Weights of a small transformer language model: vocabulary 2878.
Each number is 128 + 24 x the weight over its row's rms, rounded and kept within 0 to 255. Layers, rows and columns count from 0. Numbers have three digits each. The size before them is the row's rms in percent of the matrix's.

# o: layer 4 attention output (transposed), 192x192, rms 0.123, rows 163-191, columns 96-143
# v: layer 4 attention value, 192x192, rms 0.0676, rows 164-191, columns 96-143
# gate: layer 4 MLP gate, 512x192, rms 0.147, rows 0-66, columns 96-143
# up: layer 4 MLP up, 512x192, rms 0.146, rows 0-66, columns 96-143
# down: layer 4 MLP down (transposed), 512x192, rms 0.135, rows 0-65, columns 96-143
o163 103:107107118161116128134140153131169153169109104136121093109134109158090070148094144102119121070097130105180124177140124159114149115117120117092112
v164 114:160121168110155132114128119133075167153125112135098141100091060119155112143102163140129123150128145080168088120144175131144121079096108121128123
o164 106:152126121160104111122148126134140116091128149113111126160153114122159136145150157162103122131134122116125107159127087122165143140144131129121133
v165 117:135152105157082151082127125135153129069115108130129117115183121126143151106114152141132123098184134117103135118121101155075138138135155109111151
o165 105:131106119094120117080173147141126180166146105144106152130150160136091120136114112084134134092110138113127143147106141164121113178174143134133139
v166 121:097094112160129124137128137150088133170119102124093153088153112143115080129120129129122105130123147162161122129143082179159155123136119130130138
o166 105:118126124103152118118167135143171129116124150096147116150147126105100131126183101141127192143151102087162117142147119119129094136131112153088123
v167 117:154119156137115109108109159128120121082111127092075125129118119111102176093128131137135150153111157127150149107074154125107146124098176122077149
o167 102:154140143081143098146127103117145104121140117100142093144144130117119131154116129108155122133171194155179110118092120136134121113159175157135122
v168 117:139133137115150143136101119170122100086123179079167118151132138126137150133140122127098126158157100114123128146080111130098082174092092128113141
o168 107:094140094142098143149120160133084097131119085121144147077099143138109092204144183138170089119132132157090173159161115134125135119146130167114122
v169 110:121141076134086148103142139132132117105104114107120152090129111148152095159140136166121137078166119117133186133125143152089104171099084106144108
o169 102:081113115107189172083120156129152087125105125141155103165146096124073174121137162139153171141108124121099141110131123143110149165185130165121126
v170 110:084107140112164141133140157186118122148160128114102099112149166132129126126120165151132084179143124176138095115121102168137136133099147146142179
o170 103:143112110135116112179129128089105147101169184133119112150098145147153089122138097155147158152104123119082155151117139153120152125175133136124131
v171 113:089089158116124176080126149149147109143130107138145137145066104095115128117088128134121177140139109115150132128164154112122161120133121109124084
o171 102:130141128102128125124129106127114170099099160108068146122130175124132118135141104103117159071126112124106107128164130144099111165141142117069106
v172 108:092107128118123106138141138126146112153145126159072104098112124134164109099116097146121123141126124120159143090164142130129110158139124137121109
o172 104:158153114152177121109065155150127110139105149128108174149129116118083168098164099126137091099125137156157119133147125145136199109126149136098146
v173 129:130119139122179176145136154130119138124115146122167156144119107109065112110121139161129100104184094118131132145099123129083119128097125117142180
o173 115:150157125134136156122097091096122093166157120120104135115152127102147115131158161127113165141132124106136114158123121109136143137120082092153128
v174 117:129097112161119150167130151121152137145146106181073081140154169102126109094142108162070154110124099135136142111123124114129127145141107118103116
o174 109:108134079123144148106114116181122103111112176141134091129129110122109137122144184134137136178115134149132142158100166096197099144089096113177105
v175 125:099167115134156163124155114088144154153131113138125149115116101117108128128129095121093115158103142131119114108096118121142140137161141123147129
o175 104:120100117158128142165119113120130121116112163099148137095142136086151166174100167117114127109102110111131138137104098102144077126116155137119132
v176 124:086119096165149113130168103094098165129105140131120146086121186134111108140098127124111126124111130136152131103154092107114111118159111142141121
o176 112:144131136132121144139074137159149133163098168097127142123097120114155106152107153145122117085129129129132152094100160118143160136128125156120131
v177 129:155118127140090096116099127115097161062084118100126127116097135152147131094125150163100135153091172077137111134125150110114145134158179106113102
o177 110:122115118104175111150126132145154132126140115137123137105179170126144120134127145133149130124131115092103137121126111112142115104125154119079160
v178 123:134157123190141151172142135065104130097121143149153162164106126115151139119136150124140107127120144143141117143144090123140117135118152121115152
o178 108:143093101075138071137145153084188135115162090138090140148163081132116110112116117113129125173116154131138150118100129112151163131118092156125141
v179 121:173117108139078141156112146091139133134088126081160149106136154117175123125166164108130109083167141107146096131117155143075117138151099136137107
o179 110:113120151111143094106111139184146132150172140145114120115122101154120121133121140137151163155122161146108136150133086119135139131126124122096135
v180 103:102139099135132116126123139135086129085120093131108150126165136111119137117086156084164080109113115157159146126169111173152097100146148111127131
o180 097:166125114135136151141144133117135092125117109105127128150114166145150128074099126177114150125183127113137118162121170121160137150116085165147144
v181 120:114103086159172116121123121132160134146112159125111138160119137125147104147123111102161142111086113137127135126128157175124138130133135133176094
o181 106:143098164156090100094124146129127120113128145101135161099121131151119140120104113098082133131143095115127103110093144142105084147140136120131084
v182 112:082170123136072148149151135105132160138147131135109156100143126096127089109117140083145130135103164132152156140156132150112184132110133119130104
o182 097:159091125132172100093146119091133128105131159194098082129141121137135117158106104139146112123139119090128125119189144132165111152125094137115137
v183 131:186134138108142131092118096104110155121074154140116124123107116163143104141107126143137100070120164081098147122145134119109144135134137145150150
o183 112:131124161130147130095144122182092109169153069161190145153134105096131086146111159117111138116157141192154164150112114140092143148169097090173134
v184 111:114142134124115160146133122114136119128145130114133136159170140109165124177129141117147092140139105134133124126136118152133130123168130178137093
o184 100:142135103124100105110155156139115108120163153100131112126110097156088194145093151105115153120132137107130110123131129158163165098113122113159138
v185 111:121085107116148150140139140100105148157119101132176151126129115115125119144117110123109107128132103135089156126212156095140089127117127140131149
o185 101:152106137172113130123121151110149120091078131141102099148131125087141161123094146110136173109142135185118140125061114161159131111110101137164127
v186 104:070131114164182154119134127118144118177094144159086136153108100147183098102103133120076114135099134141160111154135130134132130138143183131123106
o186 096:136128172135099154121150116093140156067106084109121149135135110158140120118146139119158141149128117165109089117101113152095150106143149136115078
v187 120:131144118105107121124138124146089179106137138095130137156151112123150115121106124105131105108145162108110091161094134126108118115157097113141120
o187 102:120147092126141113169159117129143108141146130136151151129131137112113125123140134151122159145135123104063132121131091120145091115134134152136133
v188 132:090146149135113143080123136096109119162120122145115105154099137133154085154154123112118136118110125096200121089100173105126108129104138127113095
o188 112:150134118168129147095065135130126130110099132084141152082147107117121126115075084115125123145099122142082095161121118105101095108113158146156111
v189 119:116129131112107101121123133131124145143183149144107118113128123096155146114120135155135146104132122106179180182086132125127151117091136113104132
o189 108:170155151147128142122160159137128128085141151158138118155139154162152167164165127098137092159129150160130097106108120104157136163164118129147126
v190 104:115143169144160133123134118120091140124127152097097072109141119158171117146138116168168126187157146135115152134168106105119150139107148091119093
o190 101:127174126161124112118125123185145127138127077128169138131159129123141107111116113125116142156102115130127092121147155128138135097133128160105091
v191 106:129122123080117194131136130091130128140099136181127145127124150124073137132147150163119094151121093103175089138095134090117133123138142135131099
o191 105:098098125154146112129137091131124134138111143114129147103111138133150176111130122141086125143143091157084108129119114112113124054163095146128170
gate0 101:103142132119102113108133125099131112119121172117180114131117109110130149123154139118124103112140104119105135113133168158123110119164169141099164
up0 105:126113140150122131091123105122152141098196149069133100152144102125154125127121114155075144129140093139119106111138151125127137123138195121119077
down0 105:146148163135140138082088120107115139101119149130109136109170149144110115108122142142162093133126106149108145180138105146162144118118118142100110
gate1 098:123127092136127108125150113125140131140139120142110129127104125109184168125132176110162092153114124154152127147111065130148172074157103123146136
up1 094:071100131142129161168138152126109129123128100162124122102145123118102131128137093117173152098128099093115103121153143177144139148140115114151108
down1 093:138141142151141137148110123112139121134134133132144128115145130156092112118126122147080158152169142106135126102098125109105107171101135154085131
gate2 076:114120077099185142116103165115150113138123096072190136110055121136140149090118128145135108137137135128135135146143119143134134143119092105113083
up2 076:092158137125114109133138161122158116127095154117115151113127106109137140119152147110149159140107117154143168151173084114121124153121126105109121
down2 088:106125120140148160156158123130094146083100100135163141147163148116141139152154128124118107116121121124150133124137108123108120094150144124123138
gate3 095:122120130080140103194108108145137087172117138144145132118155111128115117131123092078114132134143099180117165118172125128139142137109089139123114
up3 092:161174112118128128144158121119126153090132116110158111142122109162136089141153128154100130141170097142138131138118161103156135114111136155116143
down3 102:102114094180108122124120154139121108115146111138114153139096166127124120135133153152175105098101143113117136145100128137106121129177090125130095
gate4 086:080128154129115142113187137145131092133118132148143134133119159100154126152170106116117129123146130139127147126117121210118111098106111134148134
up4 092:137138128122124126104143104117112122131131154112124155090113095135057086149088172162132144132139114132136141120138143105108138200137138124111109
down4 100:076158115089090129107138158123151134117136148124121131130154120113143145152167117111129121126148119117136126085084115170114129108130091136140153
gate5 100:125092143068136122115141092092144130141110129117114134125113134150097146107130133137171123118144126072095124096138123146172065133177108118121130
up5 105:143169188097090131118140141139125113153087146118153114167119157059092136159134097125125143163157132142120152157130133114119098149191173091129118
down5 102:141142118134157128166052168129115122081125134171103148154151161110126120111117132112109177192124114138182104129120149126132175139105122157143162
gate6 106:113100107137113152130141176138128145132136115132147105142113169120136118102130140115108153124129150107155082114107117099151081129095121136137105
up6 104:121180098139139095107090093132118125154131141127118173115120121124144100157128144101158141099108141109135139152147160122154120147121137206112152
down6 105:111187123126128111100133105156137158111137140112116134141161096096112119116116131161153094065105102145109143118098156137114130143113124158127180
gate7 101:120148142075136095135150105103119163097125085134157125124126136144116166140114144098136123103129115115180114122100120066133103088134148183113111
up7 112:095148154128133150160119155127132153106113134147111089148134156102112169152149139128158154131162168117150160155108133113158109142149118118145126
down7 106:113093109170135152112138100151155108140101169106113126122129117091123147104134078162105108111143147151068135084133106128121136137109138142132132
gate8 116:143106120111104144131126122136109086113158117119099128145099124124123104119119105139156107101144099116113107153140111127111147153150100099127149
up8 109:138102131163133126144145110125177171129122179140141119144157119142127114168163153127124163138119146132173125126152149116146101129128116169105084
down8 103:119101074149171108118139201119144140171132162156142120150133105145130145113135121117147133128152135133154134161160190132134136137100135154119106
gate9 107:131137139103144112098164112148112111129112125164088127154117106114118097147154141119135104137157162151078140165133156116141142099147142149124176
up9 098:161125156106172134095095114131080130130145130160111115113134134132129120131119130165120130134136155140091103103128138146142116117130094126103204
down9 102:122130144104163114146155140160123145128110126141138102116138105090143113137142116125135095129155162134135153166121163154148153128127166106103145
gate10 091:142110184124122135157148146084112103112139126104091139135134112178135159125120175103098129140126111108099169133125098101137127118129146131152144
up10 091:136128151141118156173137148118107089108139156129090097130165094116150181151120155151108103106146139097141128107120084127101159143155134119131139
down10 097:158117131113127167129138140113129099089106126132145152131081133141157131142102124137141155125131093117077118181140177119143155125095105043128118
gate11 079:064124172092077099099129116157108105160080131107163127160115123133119111130127153106156122128151122153124132140107115061122173112126103111168162
up11 085:106136172125114131108126162138118175137103144141141088154124115119102117101152137084124141136124136148176125154129139108105060167170138088140140
down11 094:157137117078115153167128146120116142122142129121118149106076113120117085096118130127126134106095115130143109110148133168116127067157129120153134
gate12 102:121110099145149103165151126088111130151155127136124158134142100105158157141143144140118122136139129130133155083135108080148194125115139161122127
up12 099:070132106127144112124098164139143094134138098121123099131086149124169131144076146119155109129143143128175086105118136134143145143140135150113085
down12 095:145185108139126109120151102133122150139120185095124131132152057124100144172134106109187131120116158120138104163148125122138091130142147157086121
gate13 083:121111110152147143114134107094103110099163161146137123136107141141116130127125153163148098113160127155126114153155101134134128142093168136146124
up13 091:135145160145146157115125097147146174172099096167125113108116128074111119135156123165128154108127140108135121131132139128162089111182158093166111
down13 095:089136115137162106119118128162130173077125130098119111152133132154161143091120105075099116127074140123161133100106135125104146139139134141124126
gate14 108:111182152077154113119173107128106105112149136157113167170097103092166160159127117107154134186187118113114127135136144114086121138158149118135137
up14 110:072140129077168192135109125144132132108174121141137112161126117124163141141071126119112102129148151085117117143161144111111134137138133102107115
down14 106:120139137152108117107146109124115100127116164110143200149121149146143145109169129116123180117146141164153120132133123129118088128139155120133106
gate15 093:139131123127127100129130135134105123161134133142094124103137088146118105101135142154084093080199121162158105111090065171120128100092091093129107
up15 091:096140123132118132153120108121193159089078094107152108136115145138160144143157133140148123140109131101118152101164141115148137107098143125146148
down15 096:152145113112141132108102136148171142108138119102133149138138142109147163131164126103150180139091113102090144131141115069113123157158177144140148
gate16 082:115119150171131167131134148092138128104109101109154130131106119121124156155132169173084108104136124108126120149113112143147192149128086159101123
up16 081:119142092121151135155141083140130145159151048115131136121129146092127096130119128148086130166128143140135156099154142113069117091124102103156116
down16 091:125107194099129105150129129129117087112139148184125096116102122107139162142144101124111142111097108160130112134156095133105122139130123105131159
gate17 091:147144089095164141119152125165134079114147138174097109146106106184132068133123090135159122147119112076136129110133131140123173170112137124107107
up17 091:120125091121157127138110138064138159139163145109177135122153155134096113125117138146087103084131165159148168131160094090133118110092089131141144
down17 095:109122121120123084128110113149131110110148144100103122156144131114135113148077120208138163178139122105137142113117102083100125101126140116095133
gate18 082:091126119122109125106130157143113129151152091119124122157155136054094140137145093117140140092124114151169118125115131149136111144094126157106126
up18 078:158084091120095109142153127127114118104169113125149161115127144131163132111117139168088111111131135109128107161145155121118154116140128090164167
down18 091:132080102133123154079072155132155152128118129143160121118124127115109119140170156192124108114129102104123102110128125094165111161123157154129107
gate19 119:118146162116147154133134184183138127153115142097132140106130137147138109153102106142126184123154121175125160135107131131150129135101159114158073
up19 123:113162131145186113151118192178137113147123152087116126114163109125137094105142083113142183123152135130111129120116127156159132151124139094145080
down19 104:141079169109147130132143139116111167109145089150106121130114132109140133122138141180142076112181129154128117185110137137132114135145129117157112
gate20 119:104154105095129130117172107161139092095127123119161144122152139132121122185133156143132135160133123132113132140119138157091162143130125135135142
up20 117:113110140155109172094105146127137157115111135130099114155094142122128115111107116137088128075081132120132164154116137105134094122137139106106115
down20 121:127121123155134105132181096122114141136158135126165086141129079122133156124126107113210129179154153150097145135145116129111117108170121152112137
gate21 095:125110079096144114123158080132152135162104087098114146133149118098133148128161150108087149136170098114166150154153090098130166116089149089085099
up21 091:145131103138148139090074069139136163152130147130114125135150126119152110088124092138114098118104093072177177124142132134096115109091185121099114
down21 100:104110087137135132099159093122135116126129150142119124075112141084119158126159103168133129098138132124096133191186101131130148173116200124127084
gate22 108:112110160143096179147099152092145181107117127137143119148131111159134177128132154100097147131126193158095154142150156126101117126154118147109138
up22 108:101159091159143175167119133087167163122116167121136092116084125171103162132135109103100154109131146132096104131119152112117098125140147150091140
down22 109:169086117142132102082134094188060089137141156122091154152177158078084123117107140122154129142105114145157111110142098110160118144117118114130115
gate23 088:164117124124151102153157152130183134125131090128131156103088153101162085137130160130134139185132152122148156149101111153118161128121142091136100
up23 090:107145138074100142121169114091154205100130157124110134085130135134122158104119146152095128128135110175108131159146150149080107174099118157082112
down23 095:092182101128150166122098149120126134157117141140170126131136121111107105099151117126127161104120091105118167121106131092130135131157076150127153
gate24 111:105151117119153176120127139133124151115109145172156123119096147150124142118107172123144128150122130136157132148099126143123080140112073157157169
up24 109:094116084137137105119110134107133188165109130168141151131144140147136134100119123131147120077128098067169091151091132166176122095132111133117125
down24 107:105102102125139118135194124145135115067115139149146125137107200168133138126093126138162133129158149134128118198123144138153103156067109146175104
gate25 105:192103150105139067122120119148152119107078098124097110082157100119132109151108137113112097120109121141158129130085179070097090108132115158126127
up25 103:152111149164125132135143108134151132124097119136096099129172108120169092135104114110135116163096116114124120101077147108076078097122120163137116
down25 094:151155129134140080116133037119156079108083112103116109173149094132126130124077134157118079120110140154138112117099153132139063112157119091155125
gate26 106:138134137164113133135145143102142137115134136100109131130152162116128094179147140146100149139109129126121137083149131137136133122130160120101079
up26 102:108119141148138109146129154141127147127109068131094133133156140134113099071139170138166153188147168199113104127142090114105100163142082099144158
down26 095:106124101076109159154144115130081134109117119159097169116157145159112116094105110110152170140153107113107117113131098110124116136129115139099121
gate27 100:113120141107126102122097142150185115106153125158075150143111152175115145155101106097116130169086064089165163136133118127119158136113123117076138
up27 095:113137145086101100138106149132157124091164122135098148160140132141087126117115101129123122172118100104153121117130082124129122110100135150111160
down27 098:141154089114109115128089103127188075121143141123137122126108128131121154156124088145128092111092103142169145088138109125126142143134052128150147
gate28 100:178095125152127146105171138089146183171136134177145139094157098146205161113155157139138156139140124070088120117152126149145101122158136119133107
up28 091:144069123124114098134103161116150119087130162105130150120185132126178180171093112098137112139158154154112113124157131134117135125132119123112139
down28 096:100124073153124188102102132119107165077098127131173141098114152113114115170083126132105144156127098105110152138115124106150135122122158125131147
gate29 091:097110135115099103148143133152102107152087123134096109136042148119148104145110149157156146119140143135120132100105174117097138129098095152103119
up29 090:120163113115097132163192129099138128119140122113125110124167078143148163138138118127097122094108114162110102093109103134096104112165159107151096
down29 092:124161128132117120116131151100130107127099104139137138106123105117117146128129115120084154131104050094114148174140140112113143100112124116108129
gate30 087:118121134119100175169073136118110105122154102156132145167128138158116116105161135116140107111160121170127124094115107117109166099149193113115148
up30 102:139138118128122130109134139119111127132148138091093126103146108146096169098130133162121168134085143151106190121157115062163131143146112137150133
down30 101:118093124128157132086115167146130151108108111074096123144132080146125098104135118153092089141129126162148153123143108132175139143155141159138143
gate31 094:133180139170131126112135127114106129123114103149110111168152115124116135123167140131118156104105113118158149101115187136101129159128133141137130
up31 106:129151113153116140137146104123120129135135131139154142174145108103137185139155134111114076119102134129161163122137130114096122172137191168135158
down31 112:125094109123109164114125145142140104103127152130153119090103151136138102110108129122128126139176136155143122105126121106156165132112124105146079
gate32 102:175095145157122132106128132110146131109139137183132113155121144125133125133144146143099071137136132114147151186160140134147166134132128098165134
up32 101:167125157155149115108145114110168135123140109149124137087082147159109116094130140099157134147109132096158107170139116107142135154140160098150124
down32 100:177124178173122119150122112147117135119123106121121135141095164100129110095168094102158125164072122134110129166113154101153122155133143109120130
gate33 107:086146144139126143117156155124144168090143107118145114135141151124141129105132131131142160168127125156093118113129110085192129120125084140152154
up33 115:164107087127140150112109120153150117152128115105123103143134082145101100143143088131117104123149118164156137097125101155095123116129130138120118
down33 112:113154131141124126089132182093116151090132121163143107143157148128111167103103127142144136091130117064131140117130140147203118127093115154132171
gate34 095:135185128125185097122103102102157106171113120130116156144123099120166128110116132078122143114137097080126129153139140101117157155139112107110151
up34 090:166164119139151128170103127144141094157146134075113135145162101137147105135073158123142168094137111113118152143167124139118169148185125138109111
down34 095:110152141149127133079125104105160137124101116078136133170169123108143173163134145101135113158155113070142114141158122109113173140173155129157140
gate35 095:145126124144157103151133141110153117166120173182146176101145117147180144090137141136126107133153127124145071092100148130115130087156143115174149
up35 097:102111120140120127129105105159099141136137083111084153165076078110119149121133128124122131093087128138114134125136141165164119150063104106115137
down35 100:135135116124154136128104109126086163097092115118155120151130118137083134166167109133165164112113106124120123138124143115148131138124113132071099
gate36 086:159143191156184080123134150125113152107169109140134141133120118123147102153098151100138157122119104101150118085150138128114146079150153129105140
up36 083:138084140143146140128142115130156165130121120152103113103133144138119112072123148119189152107088140136119183121138079122114201130138162144143137
down36 086:116130154146100126131122129169182144118107113145096119132139122146113116163079130097132100118114126119153148153142107145140150130153137111119132
gate37 108:134089114138084114081164140148127104076143094104148070116111153124103133158107147167137113112107127124118165128136153139132154131131122169120141
up37 103:148119125107070133051155123136088121128118131162110102120110148150107104099132124139113156145097103072107142139161157120143109163122166152140177
down37 106:116095161118150170109129090133115112143113099168103090112148137146118101122101135180154111053125105120093112116136139130146142100131141112128145
gate38 110:122132123159121144084136115116142141132102134168143132103155127101117117101117149124135134137151112130121170159107109130141106121136109099140159
up38 105:152108123119122120111167142153159128109120089164105129127109124121121116069088115110153098140118102133113179138129157165126099109135072156149116
down38 103:132155085136116157107103100116096142122107133110121118131110119132132165123123140107160150104090154165153093129152103123156095156127124141167092
gate39 100:144121119183152157126172089120098170131119164100125112145102143121128106156123105083107130140101116095135081107132133146132112121152134138068161
up39 096:158077129152175132169129090105119103150159115113103140104101109110165133138119126158123142118141116141120154123116116139126118115143116131125147
down39 099:130128100088113115144121129092147122129152125113121111081142078128116161127143112134096102175122098107116147109116137146129140108101113151123127
gate40 104:109130182126124137157144164147117158188117104085145156120107139082114113166169132098135126143111147122094121125146137120131134106126156132138113
up40 105:126152126109103123119112064144116146096122143119115124138054113149115143126113127079125138143118139094129149127138123145076060126171132142130150
down40 101:125140124091152129146101121112093106147141166143130128108144168169146128139102115186116145155134120138151126125148099107141174140104100108110149
gate41 099:112098133125135124128138122113123152160161073092143106113131147101081112144119138183157204096123115141172144140123134158137116129111091130139166
up41 106:134124129123115109145126111172113177116105105109109127152126155119101153137132097098099107204097130106121121144096136095161146123108122139118097
down41 106:105110132095140146140125126090132138131168125155139127115144131102101121143116131129126148116148117141127141099130125178144095111128165116108151
gate42 102:126136125121144117138166127121144136099151120170128191143114146163154140128108123108154114149166143142113096139114089118139117151144106111124144
up42 098:102096171119077158132134104130146179139118106097116129143131144114156123142144112160088103119127088156105164120145139111070143143132100126164108
down42 095:142147140133107157139115146135089139140119103150138088102158065096133146164141150109100179103140132118142116160140104145119137052127152146114128
gate43 107:117153133135138170112145151114175113123110119141108141119122109134100125121091135144138115107109158126121131150156140099124126128136128119160158
up43 106:142103104109149124132125090127113107109149136125133146114101151107112127109147111126141141128147116132148103122146111151136137114134099110117115
down43 100:114090099138154104106091125163115104175101133144148117111108145117135126105151138120123144141147079110153098117120066153135162127094078111101096
gate44 097:086112133162138126102122137155073135111133117145110097125139125158117114081145111187155089155129136124116163120139138159115096135146119102118144
up44 094:184144144099146128148152128149194110144090152133102164101134122170141093175127169115122120113102162118161123075114153103160160125133097132141157
down44 094:157099120122160128143154131121173134113115163157151180124085131158108125146132138140075127145093124131094103151158100120122112130111111118156128
gate45 096:122098161141089163099150149111097165159085087138090129107135104121108131120141107171080144103140154163148134119121160116106122119119133149151120
up45 098:097087126099112112143173108104157145086171149139125096126129139169136149178136161140129141138102108142148137128104123106129134155162134104115100
down45 103:119141171057174115123132078113138152115154115135140119165109108157134119127144172108144115148124070126117142154093120154148137117097130110122182
gate46 108:123121115136096134134124168163103162129117112100134100124102086122104154103168104140075115160138146152081121147121098128109140120143133131146131
up46 102:128138137128073191096102157142093152152109117115160097137088076109104141121129126114118153120108148161129117164123101103144152095156165131120086
down46 105:124134090146109148123116130163109130145147186118126099147158077134143116128108120151115113119108129123114132132143099142109148138147150110135131
gate47 088:099131154115116149125111133150125147116125161130117175093106131160119133148142162106097181183117136155137115089146151119163081112131151142122122
up47 090:124150120173148169133085141106121105123136133096079129132091153125159120138122117133136173100158112115136101148138167119107117160120124126105127
down47 095:108076103129133204154107130119111116144136135179151111147097121106144129071126128125120114156128155098138088117162109130101104146157136136168116
gate48 109:160123127105127097110112106178122092121159119129166129105108124116122086099153147120095109130121113124128107154096135138124122129134114124151133
up48 109:110157151135137110154142164100112124095126110126148116129098134132136181118138129109149144113129107130147113074165160135123152110142145092134122
down48 101:140125082156120100114140163114134119151131149146113136128129135183132135120085134122140134137112123107151144064162141098135118118130110120167127
gate49 097:196115153126115189092114123128128164137133101100118125099097094102170079073152178195151133117141126157117165159103121133143139157128150142135144
up49 092:050170131115111085128131130133108127119136137120142090127134116162077145132135114087109126079145099106148057121122143130146149110132102110142142
down49 098:068122156125134110140129145146115125111152149159115112126141124130078142138102131081058131118121132145130101105147109105126106121149136063137096
gate50 089:160103127144128123148114112141150138122111127112130141102107090114092173176151124090154112146115111143139087128069134149078152135096164119087121
up50 091:095069122144100172123136143133130106098122125125120166092135105092125148116093109109151148145093139139132134126129125102093105080099164130111123
down50 093:166085144120127148108087115142158118101141130083107160105141134104084139131084115107177121126094128133118149110092143128100108150148143138138115
gate51 094:122098141126131177091129141091116133099162132149097108140137137116101126111150084132128102174146135156111146172169141112143147121110114139143127
up51 100:105104088167098142161153135125117137111137158094153144137159160166139127119132125164110116133125131146080122128140133116143160089176111135130117
down51 099:135089110093133128133158105107122177095128134094082124142121135131111160177114093139136097157098168179097123119151153123134140137086135145151139
gate52 106:131111126149157116089135155131106139149121116147091096102102116107125151113102131107153122090132171101095131176119168147096100144140100136130106
up52 099:094104138130134099114147132135110086143097133166097118118085125066144130136129137123165119108136131099131096149094191072135115085143152127118137
down52 099:110093092105135143121163160121136103160116102115103153120131124138111164127107109120165094137115120093148109117141134119120086084152124100128098
gate53 134:119095113133129165093127166117138133141109090135166093110107107116138188168103114139125075092132120106186130088082137116086139143149149124167136
up53 138:124144096154112142089139184141150120121098104112139106137104122086128157166112113114147119115139142135174135080085123109071141155144170109132126
down53 109:122095173090135119117131102126135147109175093124136097131153114074106091112160123149085130121135113131122171189141117118185115116116114122138065
gate54 105:134124113135152107114133144095107096119123094150159119144163152128111094173103142115147173120105162113153186169142156113103141097124150157099105
up54 107:127123101104126083112148110122085119112148126197154131130140161138118091142130133130164179196132134120152163163121124099124119124134135127095139
down54 104:136091111131078130136141086133147127115109127082093126136134136104126129152136133140141133176134070083114144120161130095169192081118127166156126
gate55 093:156144089144108122101139121128124119088133128114103116118078133102100134139096107104193133092126165129149110158123142132122099094101134138143139
up55 095:140110203122164166141089140094133133174098132129119150127155102167140096144145154128080157141129138160105164146109091133125138144160140126150145
down55 095:114150118139131121126145143154132127114137126148139124145149163101158099120150112074177085120096135127143159090093152099119148128156117118109119
gate56 096:163111157160122125125140111124116150084113152108109128131087126162135128082130148162170133175185087156104124167082101144141149150132112171101118
up56 098:113118123158114142118164160122065171132099150110137159092123158118184113134129129116099151089121159143175143112123126093139143103130142151098091
down56 093:126124079158109153135165079098112169144135143132136122100124167144140100104117134121086108110156122118184178099135138107132096156166114152150152
gate57 107:139137141113122133088148151118117106091158134108113111120165148100121124108172154156106068129102084142150174115088091111097183128190135118137137
up57 108:108113121128126128162119129132139131164133095106158137136112101122121144140109140135168147157146174112125098165178142149158082132079135093141125
down57 104:135122142153123103137156176122099104138106142126143143074115086171162182130123137115075136164142137124141158156140104114129129145119135105119098
gate58 095:119176101123135085110095128123143126125105142130150154099105105162101145157152099138090127096119134116145112127162107137086147142142172122135137
up58 104:080146130088111093134155123115113101147078166086163091143160143151114130173067132113127077159119123108106076110144142093151120145117132161142144
down58 106:131152119107123116076108128164099084098146089153108171128103151106151145097128113139103117122148080165141121128122142171102147136114185125127124
gate59 088:140122123117177126141158153131128074135108121115151179135135114126115156142094143166140157125120116122135152091136155128162079149180176093118111
up59 090:142103136144088118116136158092109188114128143129125086103138126097122152077148151131093118125137164134064150147134128139118148113070105159129103
down59 095:146129113119167126138111103153117128144142088166141199141130096104092133173116116140117119093127105153132132154101161094131117116180171121145145
gate60 094:131127127133079162105130143149151144149173112111174100132128103138082117170102125111184126113138183155133115102127126150144123165105084145105071
up60 100:146097163136103113117117090131093132115165158155078112139148138130168136140139117113083139131131135120127162140160130085138130148152140132175177
down60 099:154145073105112158147120124155070153124118122128129122134113165150115135155099153104153141172159121142102112171107165175103102116141109143114105
gate61 096:123138092179132135104136082141138140112104150114143134132098118113121136094103145136128123119089119148164173205160136149145069166076126131163112
up61 091:170122101159139119106100146157116104107083119139179114137138115124105123086115150148157101170114078093200125128136146119124147147111113145147103
down61 096:116098087134134126146115125117113122145114164106111138134157151146120112145108144144138138177118122112171137118144143108128135139123141169098114
gate62 097:112155142152157160151132149098148138125146109110100114144132138130130173139102173107139184143109103130088109132117143135111074150133136084156129
up62 093:154165180127108096168117190093097123092108136142126161119116121129158149158100107097153135157101099093103107114132157123108134113128146091133125
down62 098:151146118149119197101127158141123115110126112132115146145168119156106137162162110078129109145164132119121163120141137093134091133124162104119133
gate63 109:148100063108161102094122140123127132156105073123136142127124074115146092176108132130106127132129106112128145114139110105139160110174159090133136
up63 106:077147123128108100178172142157161117169116147113130137074129141127116148129161112106149107122115159127127090117124132171156114171100120146171143
down63 111:109146175115160102148102129148168110090152162128134124103125163154094163140171155137133091133119133111098106148086181147103099110098119136111139
gate64 103:154109164090114135164139139077113121182145121129093142110164115142162152166132079108081110133143161156100094144116141117132088134163166133105127
up64 099:109161173112088096122102139095142120123122096103095114140126135123084113158078142093109133143101106148100149133134098133120164142141154162152112
down64 095:154147148133174152176100183101126134122128148139102124146151109117155140133157129092149148162137149105081125154116103131132165161114134109162141
gate65 104:134077116154117108135126157143143151118171118100109118112091124104105142103107106118122155151098176116096087142099144106147150081126124098094151
up65 104:131144090127131137135126169145113109146117157099153140072094142128083147109125176120124147153108221136126083188126130117123123101130108152128148
down65 100:146111144095168123096133147121095105103138153114099133127112143135105119105090182134110134149128167180113072201148128155125098105142110130109135
gate66 095:116121127087141174133097136147118159119125118155110138117135100170150149144117168148118137123099123106131143171158111151123138121148137153077129
up66 097:108122137136129186122111120117134129104125126159109099139123103147115135136135133204131126150087150126103150191167149140125140124127115098126069